Weights of a small GPT-style language model, trained from scratch on English Wikipedia.
Size: 22 layers, 4 heads of 64, vocabulary 4096, 13.5M parameters.
Architecture: rotary positions, biases on query, key and value, normalized queries and keys, local attention windows.
Training: a variant of Adam for these matrices, 413M tokens, 6296 steps.
Each number is 128 + 24 x the weight over its row's rms, rounded and kept within 0 to 255. Layers, rows and columns count from 0. The size above them is the row's rms in percent of the matrix's.

# layer 16 MLP up, 448x224, rms 0.068, rows 0-39, columns 56-111
size [ 96  98 102  97 103  96 105 100 112  78 106  93 102  91 108  97 100 115  92 102 101  95  90 112 105 104  96 100  92  91  95 100 103  94  99 102  83 102 103  98]
[[144 126  80 118 118 154  97 129 125 144 120  91 146  98  90 102 118 150 134 156 125 123  95 136 120 159 130 132 169 115 137 132 160 150 166 103 111 111 118 154 105 134 155 160 141  98 135 140 143 122 144 147 154 108 157 156]
 [108 130 115 130 101 119  99 119  78 166 113 148 112 181 179 135 132 118  89 140 109 103 185 139  94 112 130  79 116 149 153 138 127 108 123 111 116 171 127 148 104 133 146 110 141 157 132 123 117 124 133 108 123 158 136 133]
 [113 120 145 125 146 124 123 112 118 167 136 134 113 144 132 129 136 116 136 129 132  78  91 111 193 102 141  95 138  85 165 149 150 114 107 112 117 140  96 130 106 136 135 166 110 141 159 122 107 155 138  91 110 145 125 180]
 [102 128 150 158 109 118 121 148 100 147 139 119 134 134 125  97 112 132  88 136 141 131 137 119 132 155 136 166 150 106 132 168 143 158 120  95 117 157 121 181 131 100 126 181 122  96 135 131 133 131 126 120 113 119 136 121]
 [129 120 177 140 137 146 130 133 130 157 170 116 166 145 152 127 136 123 148 158 123 113 124 103 123 123 147  93  96 114 112  51 126  63 110 146 132 147  79 145 152 109 121 178 139 145 122 121 147 152 125 106  93 145 130 103]
 [155 121 144 137 141  90 129 132 163 155 130 131 153 110 114 160  91 110 106 162 131 131 134 132 121 111 115 112 144 120 126 108 122  99 128  94 127 151 104  95 153 148 159 132 153 151 133 100  94 159 133  88 142 149 136 100]
 [191 115 163 153 117  93 138 134 188 160 106 110 105 135 128 126 139 126 148 150 185 104 137 113 135 146 138 120 133 197  82 130 156 108 135 132 116 103  97 116 129 123 131 135 152 104 130 156 128 144 140 134 115 115 128 120]
 [182 136 111  99 114 120 179 109 141 123 140 136 106 185 113 110 136  68 143 139 151 132 119 148  98 123 124 140 128 129 108 156 165 116 148 151 113 142 153 140 115 147 141  90 118 147 138 124 117 157  82 140 113 145 151  90]
 [103 103 113 164 145 114 116 161 134 129  66 139 137 168 144 102 155 147  96 103 136 136 169 143 106 103 117 138 118 124 134 136 125 117 143 154  96 158 123  94 125 128 133 117 120 171 132 123 141 128 136  93 135 126 163 136]
 [132 142 161 115  95  75 137  98 114 163 166 104 108 110 114 150 123 129  94 143 123 119 105 123 144 148 136 153 161 150  80 107 136 141 110 121 102 144 147 107 134  95 105 113 143 123  86 147 129 127 110 144 126 180 135 122]
 [141 127 124  68 108 125 150 132 117 141  96 133 161  79 174 182 121  79 129 117 131 113 153 137 170 141  97 102 161 115 131 108 102 132 127 164 117 103 157 103 126 106 121 154 156 130 138 112  78 121 186 140 122 129 148 138]
 [102 121  76 166 102 118 170  87 158 158 108  95 140  90 130 121 110 114 112 138 142 162  69  74 139 140 121 162 166  92 121 143 115 114 132 166 137 141 147 121 119 139  71 109 125 107 170 122 146 163 127  93 113 106 165 131]
 [137 137 104  65  95 108 133 122 105  99 128 123 117 153 178 145 120 140 135 136 148 135 122 140  95 124 110 132  88 154 158 175 153 154 127 100 127 137 166  98 144 172 124 109 147 133 106 104 130 114 102 154 115 109 158  81]
 [129 124 106  58 110 138 117 144 125 187 136 110 127 122 120 149  77 187 131 129 110 125 135 109 117 124 154 133 115 103 136 155 113 116 145 156 122  90 129  95 119 130 105 181 157 134 102 130 125 110 110 126 137 134 155 126]
 [113 126 149 140 145  74 124 121 127 120 175 147 127 132  80 142 111  74 108 127 139 139 121 170 123 134 136 102 144 147 161 128 119 111 120 121  98 127 109 105 148 126 135 182 135 136 156 108 150  80 109 160 131 168 108 138]
 [173 141 123 122 142 181 143 126 133 171 142 118 146 117 155 132 152 155 132  96 132 146 148 119 114 138 149 142 106  89 101 115 128 153 111 102  93  98 168 142 108 140 133 126 116 145 144 143  99 139 129 126 141 131  98 102]
 [111 125 107 150 123  96 131 112 132 103 143 156 132 125  92 141 128 135 114 137  99 169 106 123 169 140 121  80 130 134 145  92 162  91  89 113 106 116 148 147 114 143 115  97 130 140  95 153 126 125 123 164 126 150 136 117]
 [169 130 116 111 168 111 127 150 160 111 128 101 142  90 116 107 130 120 130 100 138  83 132 144  93 155 142 121 149 118 150 141 180 189 114 104 139  96 125 111 132 145 109 115 126 113 107 126 105 124 149 131 154 114  58 139]
 [ 93 126 134 119 116 110 138 152 164 171 122 145 122 103 167 157 153  93 141 127 167 129 100 124 113 115 116 125 159 110 126 106 131 157 106 153 117 127 155  69 102 104 149 183 138 137 141 135 158 159 117 130 159 140 143 150]
 [145 131 178 119 118  98  95 145 121  87 162 165  82 110 105 140  88 152 133 174 148  93 152 114 134 118 116 113 107 140 120 129 118 190 108 101 152 157 107  99  92  83 172 100  96 165 104 165 131 123 115 127 149 114 122 146]
 [151 138 125  94 131  93 144 128 163 105 163 180 164  92 135 113 112 126  93 101 168 147 123  90 143 131 120 124 134 133 120 131 152 105 121 128 138 125 137 131 112 105  87 103 135  95 109 190  83 136 154  94  88 178 143 130]
 [129 112 132 126  96  93 104 123 137 116 173 150 124 144 159 117 102 116  96 139 119 133  83 131 139  76  88  87 149 126 125 139 135  84 128 118 120  93 127  70 111 118 162 126 105 114 106 100 118 130 120 114 145 129 101  83]
 [118 135 134 141 160 122 114 172 108 107 132 160 157 121 173 128 134 126 119  86  86 140 119 192 143 137 128  89 111 177 121 142 137 181 158 128 137 144 155 139 132 120  90 127 136 131 150 164 129 141 154 200 111 126  88 108]
 [131 142 138 163 114 153  73 131 106  75 123 125 121 141 112 129 132 139 129 145 150 130 145 102 134 133 133 119 157 108 105 119 100  68  89  93 138 118 157 106 150 133 127 119 127 150 187 140 108 121 126 160 118 103 113 144]
 [147 131 103 111 131 148 120 198 142 154 111 128 112 147 140 111  94 105  97  70 159 124 107 101 131 108 164  95 137 109 132 124 168 132 139 113  98 149 160 113 103 193 181 143 111 144 126 142 107  99 125 112 112 102  89 111]
 [ 94 107 127 124 112 105  86 133 149 141  81 141 141 143 118 125  90  98  85 139 140  92 107 158  83 140 135 129 145  47 129 129 103 108  98 114 181  97 110 114 118 119 124 135  76 131 126 185 119 137 125  96 118 156 116 145]
 [159 130 111 136 162 129 157 103 143 152 184 119 144 136 123 113 101 125 142 178 118 157 109 158 158 128 131 145 115 155 133 141 114 107 154 142 152 112 171 118 130 110 154  96 103 114 133 163 117 134 114 137 150 132 150 133]
 [127 128 139 107 154 110  65  65 109 121 159 140 127 112 122  82 110 106 115 116 110 172 114 149 144 134 114 137 139 146 117 127 146 108 119 108 139 140 157 154 151 109 128  99 135  84 119 111  96 131 132 129 125 168 117 139]
 [152 112  78 186 124 146 131 123 131 101  95 110 148 144 153 108 124 143 123 132 110 145 154 157 151 131 115 120 144 167 160 124 103 133 147  86 146 139 155 130  87 112 102 139 144 153  84 109  87 102 136 123 140 140 147 144]
 [ 97 115 110 150 112 131  86 158 147 121 145 108 124 134  97 153  92 135 146 109 145 136 151 170 106 108 132 129 137 130 135 165 136 100  78 120  87 138 131 154 164 115 132 134 136 118 155 126 164 133  98 128 158 145 120 123]
 [113 125 126 104 134 125 162 118 152 128  97  95 120 142 172 127  88  89 108 118 126 121 138  77 131 118 119 101 108 114 119 131 138 116 136 137 102 152  86 152 145 164 137 127 137  98 129 133 143 117 116 136  94 136  61 125]
 [ 78 138 172  92 127 148  85 139 134 165  99 110 114 140 112 121 161 138 141 136 151 163 113 195 154  99 120 135 161 121 166  80 108 119 172 127 101 159 102 123 113 126 113 106 132 110 128 122 160 115 151 149 105 129  94  99]
 [160 131 106 114 130 130 181 122 104 157 102  91 173 102 150  89 148 122 155 124 134 129 139 130  65 137 119 169 111 115 111 131 145 163 130 132 182 138 117 143 142 163 134 122 132 149 152 102 127 172 121 108 155 110 163 140]
 [ 92 121 104 108 113 146 101 118 145 155  89 158  93 128  97 107 103 184 101 112 116 101 113 123 145 102  76 138 145 131 128 137 140  88 119 146 129 120 212 103  84 140 150  99 115 142 137 131 132 170 125 136 106 126  95 113]
 [100 129 139 123 134 134 126 110  94  99 138 176 118 179 136 139 172 143 168 117 149 120 171 142 165 186  53 136 138 101 130 138 136 102 130 160 125 100 127 111 136 123 154 114 146 108 149 153 148 121 109  82 156 155 115  89]
 [156 137 180 122 143  99 161  91  62 133  92 147 101 135 132 129 138 132 142 155 140 115 144 147  88 142  68 132 145 124 129 130 130 106 134 137  87 147 127 174 100  65 132 114 135 117 132 129 156 134 125 131 140 139 152 132]
 [ 80 128 154 101 130 158 125 113 143  85 162 116 130 158  97 121 130 138  97 110 127 113 102 160 124 150 190 177 139 105 104 116 141 135 114  95 149 106 126 131 135 168 129 100 106 107 135 116 127 132 112 112 129 157 121 106]
 [163 116 134 135 131 117 165 139 154 104 136 167 158 147 140 123 143 161  94 137 105 125 138 120 128 140  97 136 136 209 134 174 122 116 134 143 126 137 130 127 139 119 166 141 163  89 127  95 122 108 157 175 159 169 124  84]
 [139 137 162  80 119 111 127 167  95  91 152 150  90 154 149 139 173 154 170 137 128  64 144 134 106 143 118 155 132 137  94 166 147 159 140 135 111 150 162 136 125 133 160 104 130 109 104 121 127 115 127 140 100 151  90 168]
 [147 118 141  95 127 103 118 116 133 136 107 149 111 151  82 118 115 109 155 164  85 150 157 165 143 150 165 137 141 129 172 167 122  81 164 148 131 102  96 145 143 114 142 128 176 100  94 105 106 150 118 154 119 124  77 147]]
# layer 16 MLP down (transposed), 448x224, rms 0.0546, rows 0-39, columns 56-111
size [ 99  94  99  96  97  95 103  97 111  97 103  96 100  89 103  94  97 112  90  99 103  94  95 105 101 104 104  97  90  92  97  97  93  99  99  99  93  99 101  97]
[[142 112 147 114 124 126 134 149 138 132 132  93 108 155 161 101 120 145 164 112 111 154 112 124  86  94  96 123 147  96  97  97 158 137 120 119 145 132 118 147 123 138 130 122 118 154 108  88  89 140 124 148 109 107 127 145]
 [127 143 118 111 112 145 159 156 142  93 129 134 128 122 131 144 151 130 114 133 131 136 133 101 147 145 164 160 107 139 120 160 110 106  70 115 108 147 122 104 138 119 108 125 115 116 176  94 110 102 180 113 120 138 123 109]
 [128 112 100 141 130 130 129 129 116 150 107 140 130 153 187 126 111  80 142 142 119 140 114 115 115 141 143 126 121 190 162 129 146 148 147 115  98  98 114 121  79 122 141 134 131 106 157  83 130 117 144 112 131  89 148 172]
 [112 124 111 123 128 108 100 131 135 155 114 159 105 148  84 150  83 139 132 111 106 129 125 115 114 150 155 209 139 142 139 124 153 122 118 104 139 121 121 162 152 144 101 155  71  85 127 144 114 183 104  97 176  96 133 119]
 [ 94  55 156  95 148 126 122 120 141 129 124 153 117 121 145 189 144 133 156  94 152 104 137 130 131 141 138 141 138 144 119 129 137 140  97 176 132 196 131 136  78  99 121 119 115 128  89 132 127 121  96 140 104 110 107  87]
 [126 113 115 111 117 129 164  95 102 161 145 163 139 168 119 133 161 127 152  99  96 144  93 154  96 131 156 106 179 138 122 118 125 139 113  83 145 115 105 118 121 110 116 103 153 196 134 127 120  86 146 121 118 111 121 112]
 [121 154 140 129 134 135 101 137  92 120 134 169 149 125 136 107 127 116 141  82 123 115 142 117 149 129 134  86 167 190 111 188 120 161 145 147 144 144 127 122 107 102 166  74 109 142 113 117  52 123  79 147 154 134  96 121]
 [144 129 149  83 112 140 138 130 116 100 154 138 147  96 105 111 131 116 141 110 131 100  91 117  91 117 122 171 119  81 155 105 125  96  95 105 140 123 117 156 130 126 110 168  96 162 158 114 125 146 173 148 128 157 152 118]
 [190 113 129 158 108 144 125 107 110 135 128 163 114 110 142 160 136 132 134 141 124 137 120  80 142 125  75 133 131 152 146  82 133  99 155 136 142 110 142 114 131 163 111 145 137 170 150 128 145 123 123  77 129 131 150 141]
 [113 128 162 124  87 120 121 132 121 121 123 112 140  79 150 144 141 118 138 118 140  80 156 127 141 138 138 140 147 167 101 158 128 140 142 129 153 133  97 161 103 113 109 165 120 145 149 146 136 100 119 120 137 128 105 148]
 [179 183 116 122 105 104 133 132 126 183 115 142 206 133 122 148 164 125 141 168 121 125 113 119 105 121 153 106 110 122 125 117 157 180 148 111 132 123 122 147 153 137 129 135 161 150 135 135 100 137 150 131 109 107 156 131]
 [122 155 141 112 160 104  97 148 126 149 138 152 122 115 154 111 118 138  96 132  95  67 121 128  74 112 145 182 127 124 111 128 127 131  99 145  96 137 157 127  82  81  99 159 152 108 128 137 146 140 118 156 143 114 175  85]
 [126  74 124 146 114 121 102  72 144 146  92 135 122 126 154 142 147 142 119 132 111 181 132 125 131 122 138 150 133 107 130 162 147 133 112 103 182 150 156 127 134 107 150  99 104 115 167 113 148 131 108 134 133 159 132 121]
 [170  42  80 154  91 159 140  79 127 121 133 160 170 145 130 122 119 136 101 113 120 126  80 141 158 160 131 137 150 109  98 133 122 116 100 104 117 123 111 105 104 147 143 136  96 155 128  97  99 149 107 141 176 131  72 128]
 [126 156 129  99 155 122 121 159 111 106 158  98 111 119  96 127 108 126 134 105 144 131 137 148 102 131 148 123 180 155 124 158 132 159 114 118 163 144 113 100 160 171  95  94 142 122  86 124 146 136 198 117 176 138 121 145]
 [105 196 140 163 133 107 137  89 106  90 145  75 163 145 128 178 166 150 123 116  95  84 124 124 114 114 148 117 130 141 125 106 121 143 111 152 163 124 130 117 106 144 106 140 157 125 124 151 122 112 109 104 124 114 153 113]
 [147 122 119  76 142 108 162 158 102 153 117  83 105 113 104 100 127 105 166 139 132 124 111 155 133 107 165 118 138 120 117 117 170 143 115 110 114 145 123 148 117 141 125 134 168 119 111  98 137 193 131 141 136  75 129 124]
 [132 158 112 128 131 144 137 138 162  98 114 112  83 128 127 113 113 124 106 155 139 150 105  83 127 104 151 118 149 120 103 129 114 127 139  59  87 144 130 103 129 175 131 126 137 134 135  85 163  98 134 145 153 158  98 138]
 [157 176 105 103 126 103 122 164 149  98 127 137 136 119 127 145 125 123 150 149 106 113 119 143 169 153 129 155  84 143 164 125 118 105 177 100 141 165 125 139  95  86 199 114 130  64 106  87 109 130 162 139 126 123  89 128]
 [147   0 153 156 140 128 138 152 131  90  82 109 137 113 147 112 121 107 128 130 152 132 152 150 123 114 154 156 103 105 113  84 118 121 136 100 150 133 122 124 126 115 131 150 118 135 163 109 129 152  92 143 144 132 110 108]
 [173 180  92 126 174 139  89 114 134 149 143 117  89 186 147 184 166 113 129 143 133 130 122 142 146  80 134 111 105 136 110 126 105 136 116 154 108 121 127 148 124 158 124 123 154 151  92 189 109 118 130 160  99 137 134 115]
 [113  70 125  93 111 149 110 139 120 142  68 111 124 128 130 140 132 167 120 127 150 130  90 135 136 108 147 101 124 125 134 135 149 123 146 104 161 152 119 160 120 118 166 123 110 203 136 127 116 142  91  97 112 105  66 157]
 [108 199 188 141  97 127 111 127  99 157 134 136  97 139 109 111 134 156 129 115 146 107  94 105 138 128 115  81 151 112 108 114 156 139 122 134 119 162 108  95 148 119 129 106 130 159 151 123 152 157 125 124 113 158 151 115]
 [122 111 119 133 145 137 146 131 122  96 163 140 114 125 107 130 158 120 141 102  97 125 113 116 156 137 150 159 149  93 168 150 119 161 150 117 122 105 128 133 156 150  94 119 100 124 133  87 155 153 134 131 138 130 124 164]
 [115  98 111 132  43 135 131 149 121 127 117 171 165 129 114  91 154 109 116 122 152 129 110 134 129 159  95 112 128 177 126 128 121 134 140 143 147 118 104 164 124 116 170 165 111 121 133 134 120 134 140 114 157 156 162 145]
 [151 160 140 130 116 126 179 137 134 121 161 169 151 124 165 153 123  91 162 135 156 141 110 125 179 138 144  69 131 103 111 130 125 140 136 113  90  96 101  96 108 105 107  92 164 110 167 123  84 158 158 137  86 128 111 115]
 [131 136 140 122 141 133 142 138 153 106 129 104 122 114 109  87  71 136 154 135 114 162 155  77 104 157 114 115 117 131 160 141 123 136 128 130  79 130 136 141 101 105 117  88 100 143 128 144 111 153  96  91 120 113 127 128]
 [142 152 133 135 116 104 111 124 186 138 140 128 129 108 121 135 138 165  90 138 179 130  97 101 144 119 188  84 123 149 118 106 156 144 167 131 103 127 150 135 142 117 105 163 119 162 151 130 115 134 150 136 156 113 103 115]
 [140 174 109 110 167 120 123 176 113 181 163 170 118 125 133 140 135 154 130 173 154 110 121 165 118 129 168 130 106 102 116  86 132 112 123 127  86 135 125 102 151 148 146 118 135 143 190 112 145 108 157 137 143 162 113 156]
 [125  63 138  97 103 144 120  97 129 144 146 122 104 117 100 121  96  74 123 143 143 121 162 122 153 152 121 166 166 135  84 120 123 110 154 113 144 137 153 101 122 130 134 137 127 137 143 151 116 150 149 149 124 146 137  62]
 [104 255 100 118 117 144 114 102 134 119 112 137 138 118 123 109 121 137 118 131 136 141 160 157 100 129 105 106 136 140 130 133 126 115 145 150 134 132 137 139 130 134 132 137 124 137 156 121 123 118 133 139 109 111 126 142]
 [104  99 154 147 124 132 119 140 153 149 109 111  91 145 117 143 115 128 138 142 113 139 168 101 107 131 150 117  80 187 170 196 139 131 156 149 175 122 125 163 114 160  78 122 146 142 128 140 153 183 119 112 111 139 115  92]
 [113 146 108 129 122 151 114 152 126 117 124 117 152  97 132 161 112 117 129 144 113 102 134  72 140 114  92 133 136 134 121 131 128 115 167 122 160 131 169 134 104 137 100 130 118 130 124 122 116  97 140 161 112 143  84  86]
 [153  95 131 144 141 143 123 117 128 123 110 127 112 141 142 108 134 166 111 169 139 101 156 105 108 148 129 169 111 134 123 122  84 145 153 120 109 194 145 124 137 126 168 141 103 143  97 132 132 111  87 142 138 111  75 137]
 [100 171 123 156 141 132 113 107 125 109 106 137 114 126 155 108 107 133  90 122 116 133 172  83 116 142  89 133 136 110 107 149 173 124 143 118 178 164 166 143 133 113 133 131 121 115 127 152 109 159 136 163 107 156 119  79]
 [121 107 183 115 134 132 151 157 117 178 177 137 104 120 138 153  99 144 138 128 114 133 104  84 136 162 109 146 115 129 107 106 177 100 106 107  97 146  77 165 133 119 170  82 115  97 156 120 131 127  91 121 105 114 131 162]
 [105 216 158 125 133 109 148 107 138  95 135  85 113 141 109 148 193 130  98 122 138  95 127 128 126 125 116 130 156 101 141  95 148  92 111 149 148 187 113  99 151 108 131 159 131 129 136 138  92 119 179 119 117 179 138 123]
 [120  82  96 101  95 109 179 139 150 148 135 115 133 104 170 134 133 166 130 113 145 118 106  95 127 105 126 113 115 133 111  75 103 122 174 138 125 145 150 133 109 122 143  91 161 128 160 159 108 121 161 124 182 165 114  91]
 [116 156 110 109 149 177 159 143 146 128 124 149 119 134 127 138 114 150 117 131 157 202 128 108 123 131 114  80 152 110 167 108 139 149 113 124 113  83 145 123 138 148  99 136 125 154 146  76 100 122 119  89 130 157 103 109]
 [129 185 159 116 132 117 126 113 137 103 156 113 102 106 121 123 135 120 109 121 125 111 112 137  99 130 131 155 144 104 128 136 184 106 159 125 174 135 123 111 115 121  97 177 138  94 142 102 119 138 121 177 128 132 119 124]]
# layer 16 MLP gate, 448x224, rms 0.0669, rows 1-40, columns 56-111
size [ 94 101  96  94  94 103  98 115  84 104  97  99  89 106  87 100 121  90 100 100  93  87 111 107 103 101  98  80  97  93  98  98  98 103 101  90 102 102  95  87]
[[106 125 139 135 144  92 126 151 148 100 135 111 120  88  96 155 122 146 112 135  88 134  92 105 152 138 137 132 122 142  97 131 121 134 102 148 138  91 135 152 169 143 108 134 105  78 125 121 105 170 119 142 143 114 115 134]
 [131 146 122 179 170 118 137 109  80 118 106 148 129 123 122  95 115 155 158 163 109 110  87  79 146 139 113 116 126 143 108 116 115 111 121 133 127 104  73 145 103 116 138 130 154 149 116 130 143 107  98 122 109 105 128 171]
 [141 130 150 155 142 126 136 181 124 122 113 157 117 136 126 114 145 152 180 115 127 139 145 123 154  76 149  76  97 149 104 146 112 148 152 145  54 112  87  92 117 103 165 102 155  98 108 154 130 129 120 108 105 153 131 149]
 [155 127  92 108 106 125 104  84 149  91 137 134 122 133 152 177 124 140 133 135 154 164 100 114 119 152 115 150 101 106 182 186 166 145 152  93 160 142 162 149 168 131  85 115 140 148 106 110 106 104  75 162 153 154 139 168]
 [122 128 159 121 137  75 114 120 121 117 152 137 149 114 118 150  89 135 127 150  79 103 103 109 162  99 139 122 141 158 135 163 129 109 134 100 128 132 148 148 126 132 163 119 161 150 140  75 127 120 117 128 119 140  78 161]
 [120 142 131 154  95 134 112 147  90  91 165 123  79 117  97 114 142 135  93 109 108 129 139 100 141 101 140 142 107 119 137 114 136 119 105 115 103 121 178 165 155 145  81 157 143 156 124 140 160 124 124 144 148 115 157 150]
 [105 110 147 118 161 113 129 148 112 122 147 142 103  86 137 106 119 124  81 106  86 126 115 138 115 127 118 113 165 134 162 148 127 103 101 148  91 115 126 114 129 118 106 137 153 154 115 136 142 110 148 104 169  97  62 148]
 [127 155 163 105 117 120 101 111 172 111 174 126 100  76  65 145 131 105 123 149 127 110  92 110 132 133 132 133 126  97 150 126 139 123 145 107 149 143 120 154 125 114 159 151 135 107 109 133 112 140 132 132  96 146  98 131]
 [124 144 173 126 126 112 138 117 164 136 155 137 113  97 115 159 114 130  93 122 135 102 103 100 128 138 137 129 129 142 123  96 132 146 110 110 113 144 132 103 147  95 106  97 137 121  94 161  84 123 101 147 124 156  91 149]
 [137 147 136 150 111 113 123 144 118 136 111 136 155  99 147 171 151 101 107 135 108 153 152 119 133 110 101  93 157 138 129 145 115 126 145 139 110 110 136  82 109 139  98 161 149 151 139 105  97 174 196 153 159 162 131 150]
 [146 130 176 140 123  91  98 200 110  82 144 162 126 140 131  92 141 143  89 132 104 111 136 120 131 123 144 105  84 150 122 122 157 142 137 152 160 112 113 121 163 105 149 106 128 157  97 121 121 118 134 183 123  99 123 131]
 [144 125 138 130 100  95  94 109 140 119 100 140 117  79 106 134 110 125 170 149 120 159 120 151 132  84 121 148  95 147 132 117 128 120 183 139 106 158 127 128 140  92 149  98 139  73  93 110 119 116 134 122  89 124 114 138]
 [ 90 125 133 140 124  88 134 157 145 143 159 146 156  89 142 151 123  93 119 146 128  69 114  84 128 115  89 161 112 130 131 181 116  85 137 133 106 114 125 123 126 108 119 153 118 133 123 166 117 137 116 120 162 148 122 146]
 [155 150 130 141 145  97 101 160 143 114 136 143 152 137 106 137 154 132 135 137 127 114 143 130 167 140 136 120 145 119 175 113 117  63 124 134 132 169 125 112 124 130 171 132 161 176 139 141 107 143 143 132 144 126 169 131]
 [151 122 157  99 119 149  91 122  93 110 136 155 125  87 137 132  99 116 105 154 171 110 115 114 128 107  95 129 147 137 117 146 127 133 145  96 148 167 113 140 149 104 132 140 123 135 114 165  81 122 111  82 115 104  84 153]
 [149 110 141 101 184 136 105 114 116  54 130 183 109  81  74 123 122 148  89 155 106 132 132 103 121 135 164 130 153 132 156 129 116 123 114 130  99 122 123 100 157 118 116 151 159 135 101 149 108 136 124 122  91 115 139 104]
 [151 137 114 103 126  74 128 130 130 104 125 125 142  86 128 137 101 137 124 141 127  84 132 115 143 133 106 109 120 107 174 136 163  88  97 105 101 177 142 121  85  99 101 117 148 107 108 113 115 112 123 111 130 160  96 128]
 [108 128  83 142 135 104 138 132 111 120 105 142 137 136 150 103 147 180 157 129  88 145  91 129 103 134 172 127 121 113 120 107 125  84 136 138 151 136 103 121 123 110 106 145 177 134  82 114  95  85 142 100 105 131 132  92]
 [158 121 164  87 130 107 142 123  82  77 149 155 110 103 140 124 128 152 160 166 117 100 161 119  91  94 109  96 119 166 120 130 105  89 109 141 154 133 149 134 153 103 147 170 126 162 130 163 144 151 117 159 133 113 144 162]
 [128 148 120 122 154 135 126 133 168 128 110 170 154 100 101 145 132 126  97 113 163 149 136 137 152  94 127 113 128 143 121 174 139 112  84 118 130 125 151 154 129  91 141 141 101 105 141 188  66 158 155 153 111 176 109 170]
 [140 129 187 140 101 133 108 149 148 122 125 120 139  83 129 144 102 145 155 134 116 129  89 124 158  75 134 138 155 149 120 160 114 108 100 123 146 120  93 127 157 135  99 150 140 166 136 124 131 134 122 154  71 113 111 116]
 [132 126 139 156 139 123 146 112 144 133 159 109 170 102 113  85  98 121 104 127 127 146  96  82 120 123 122  73 155 125 125 108 108  92  91 108 165 113 105 157 135 110  83 122 133 138 107 137  91 113 114 115  93 144 138 171]
 [142 140  88 127 166 106 107 136 131  89 146 143 140 116 142 131 140  80 159 114 102  86 122 119 145 147 108 131 155 125 118  91 107  74 128 107  95 133  82 106 145 131 129 118 126 104  97 111 138 144 168 106 131  93 130 184]
 [139 137 153 149 126 190  99 116 140  82 104 141 127 104 163 105 142 132 129 165  79 124 100 161 144 140 110 141 110 108 127 111 128 141 124 123 134 133 149 132 110 133 124 148 149 144 136  95 138 145 151 124 132 142 164 129]
 [141 146 123 176  83 140 143 126  82 118 137 128 132 141 149 137 128 183 123 158  77  97 132 144 164 101 143 155 162 139  98 119 137 113 114 115  88 117 159  96 143 124 113 106 138 140 148 144 127 155 168 101 111 128 141 102]
 [149 143 121 122 141 131 165 153 135 147 182 112 112 132 132  74 122  99 164 149 145 159 138 169 119 155 115 129 130 146 157 159 115 128 173 158 126 135 175 109 196 118 141 145  91 115 123 142  90 142 127 175 136 133 144 134]
 [ 90 132 117 137 100 133 107 124 130 117 127 160 155  94 110 130  90 169 109 148  82 164  42 137 150 103 141 110 123  94 143 149 154 104  90 111 124 108 125 107 138 128 136 140 117 146 144 131 103 177 160 151 141 135 161 130]
 [ 68 123 153 115 133 128 119 182  98 170 160 148 111 169 120 118 131 123 155 110 147 124 104 140 145 132 138 111 104 107 123 107 138 154 117 124 107 154 156 107 148 144 123  76 153 140 153 137 133 123 131 125 117 132 136 105]
 [180 126 133 126 111 132 128 102 145  33 128 125 106 115 118 113 151 137 151 165 120 153 138 140 157  86 101 114 103 104 132 119 121  92 193 161 169 124 124 162  87  99 125 139 132  99  98 134 126 123 133 112 124 109 125 179]
 [137 112 118  90 137  80 158 172 128 140 123 109 126 148 101 126 124 159 141 125 132 114 109  92 135 131 144 167  99 110 135  80  85 124 124 150 106  85 158 155 128 125 130 109 113 139 148 136 154 109  91  95  96 118 151  98]
 [141 128 139 145 124 152 121 131 106  78 142 126 117 149 104 101 149 129  98 116 142 130 112 100 150 147 106 171 140 171 133 132  91 141 142 121 146 138  94 134 145  86 109 132 106  95 102  94 118 121 134 147 133  77  79 148]
 [132 120 107 101 169  98 127 133 138 108 155 179  90 143 112 159  93 136 109 132 145 100 110 145 177  93 134 114 130 112 177 160 100 122 118 111 113 108 129 149 165 126 102 129 142  89 151 151 157  91 141 136 110  95 114 144]
 [121 143 124 157 140 132 140 129 141 110  79 140 114 131  90 156 118 126 105 100 142  77 137  95 148 108 124 114 107 159 150 112 147 140 123 100 150 123 209 126  77 120  78 113 150 173 131 136 161 133  94 133 126 156 138 126]
 [165 144 135 132 131 122 134 154 135 100 108 113 180  84 113 148 121 143 104 134 112 146  76 117 100 146 107 147 148 133 159 129 112 147 158 126 168 140 165 121 154 170  92 142 126 140 148 137 101 133 131 153 109  95 170 121]
 [131 143 146 194 190 127 127 106 135 150 128 112 164 126  98 122 141 121 127 139 140 147 133 174 113 103 100 143 133 112 170 145 138 124 163 142 166 137 131 133 175 119 119  92 152 173 102 143 112 103 127 142 122 189 124 122]
 [169 126 107 166 126 110 137 164 143 154 113 168 173 102 115 155 128 127 164 143 141 121 132  90 161 108  92 118 146 142 144 127  95 111 129 150 113 139 135 135 140 136 113 131 145 138 158 116 134 172 127 110 120 149 114 163]
 [117 132  95 150 139 143 150 107  72 119 126 116 102  98 101 140 161 157 120 121 106 117 125 124 158 136 107 104 121 121 121 155  99 120  92 134 123 100 119 137 127  95 138 116 144  99 139 118 117 117 106 104 117 138 133  78]
 [ 80 146 135 111 117  86 115 143 100  69 130 156  97 146 150 105 133 113 102 147 130 131 101 152  94 131 130 162  87 169  98 136  94 121 118  89 103 101 142  97 172 129  69 110 122 114  99 144 127  94 156 171 128 151 108 140]
 [162 138  95 177 138 139 159 100 133 159 105  98 115  95  95  87 133 142 139 168 136 144 116  70 150 154 130 144 130 121 137 155  93 132 117 128 137 148 136 124 139  85 130 170 148 103 117 123 113 118 129 102 115 143 125 127]
 [145 125 103 160  78  92 172  84 165 110 160  82 112 134 120  97  78 136 126 139 117  81  97  79 112 113  71 130 118 152 131 187 135 129 114 125 156 122 120 108 137 160  75 137  85 130 146 139 104  81 115 126 120 139 155 136]]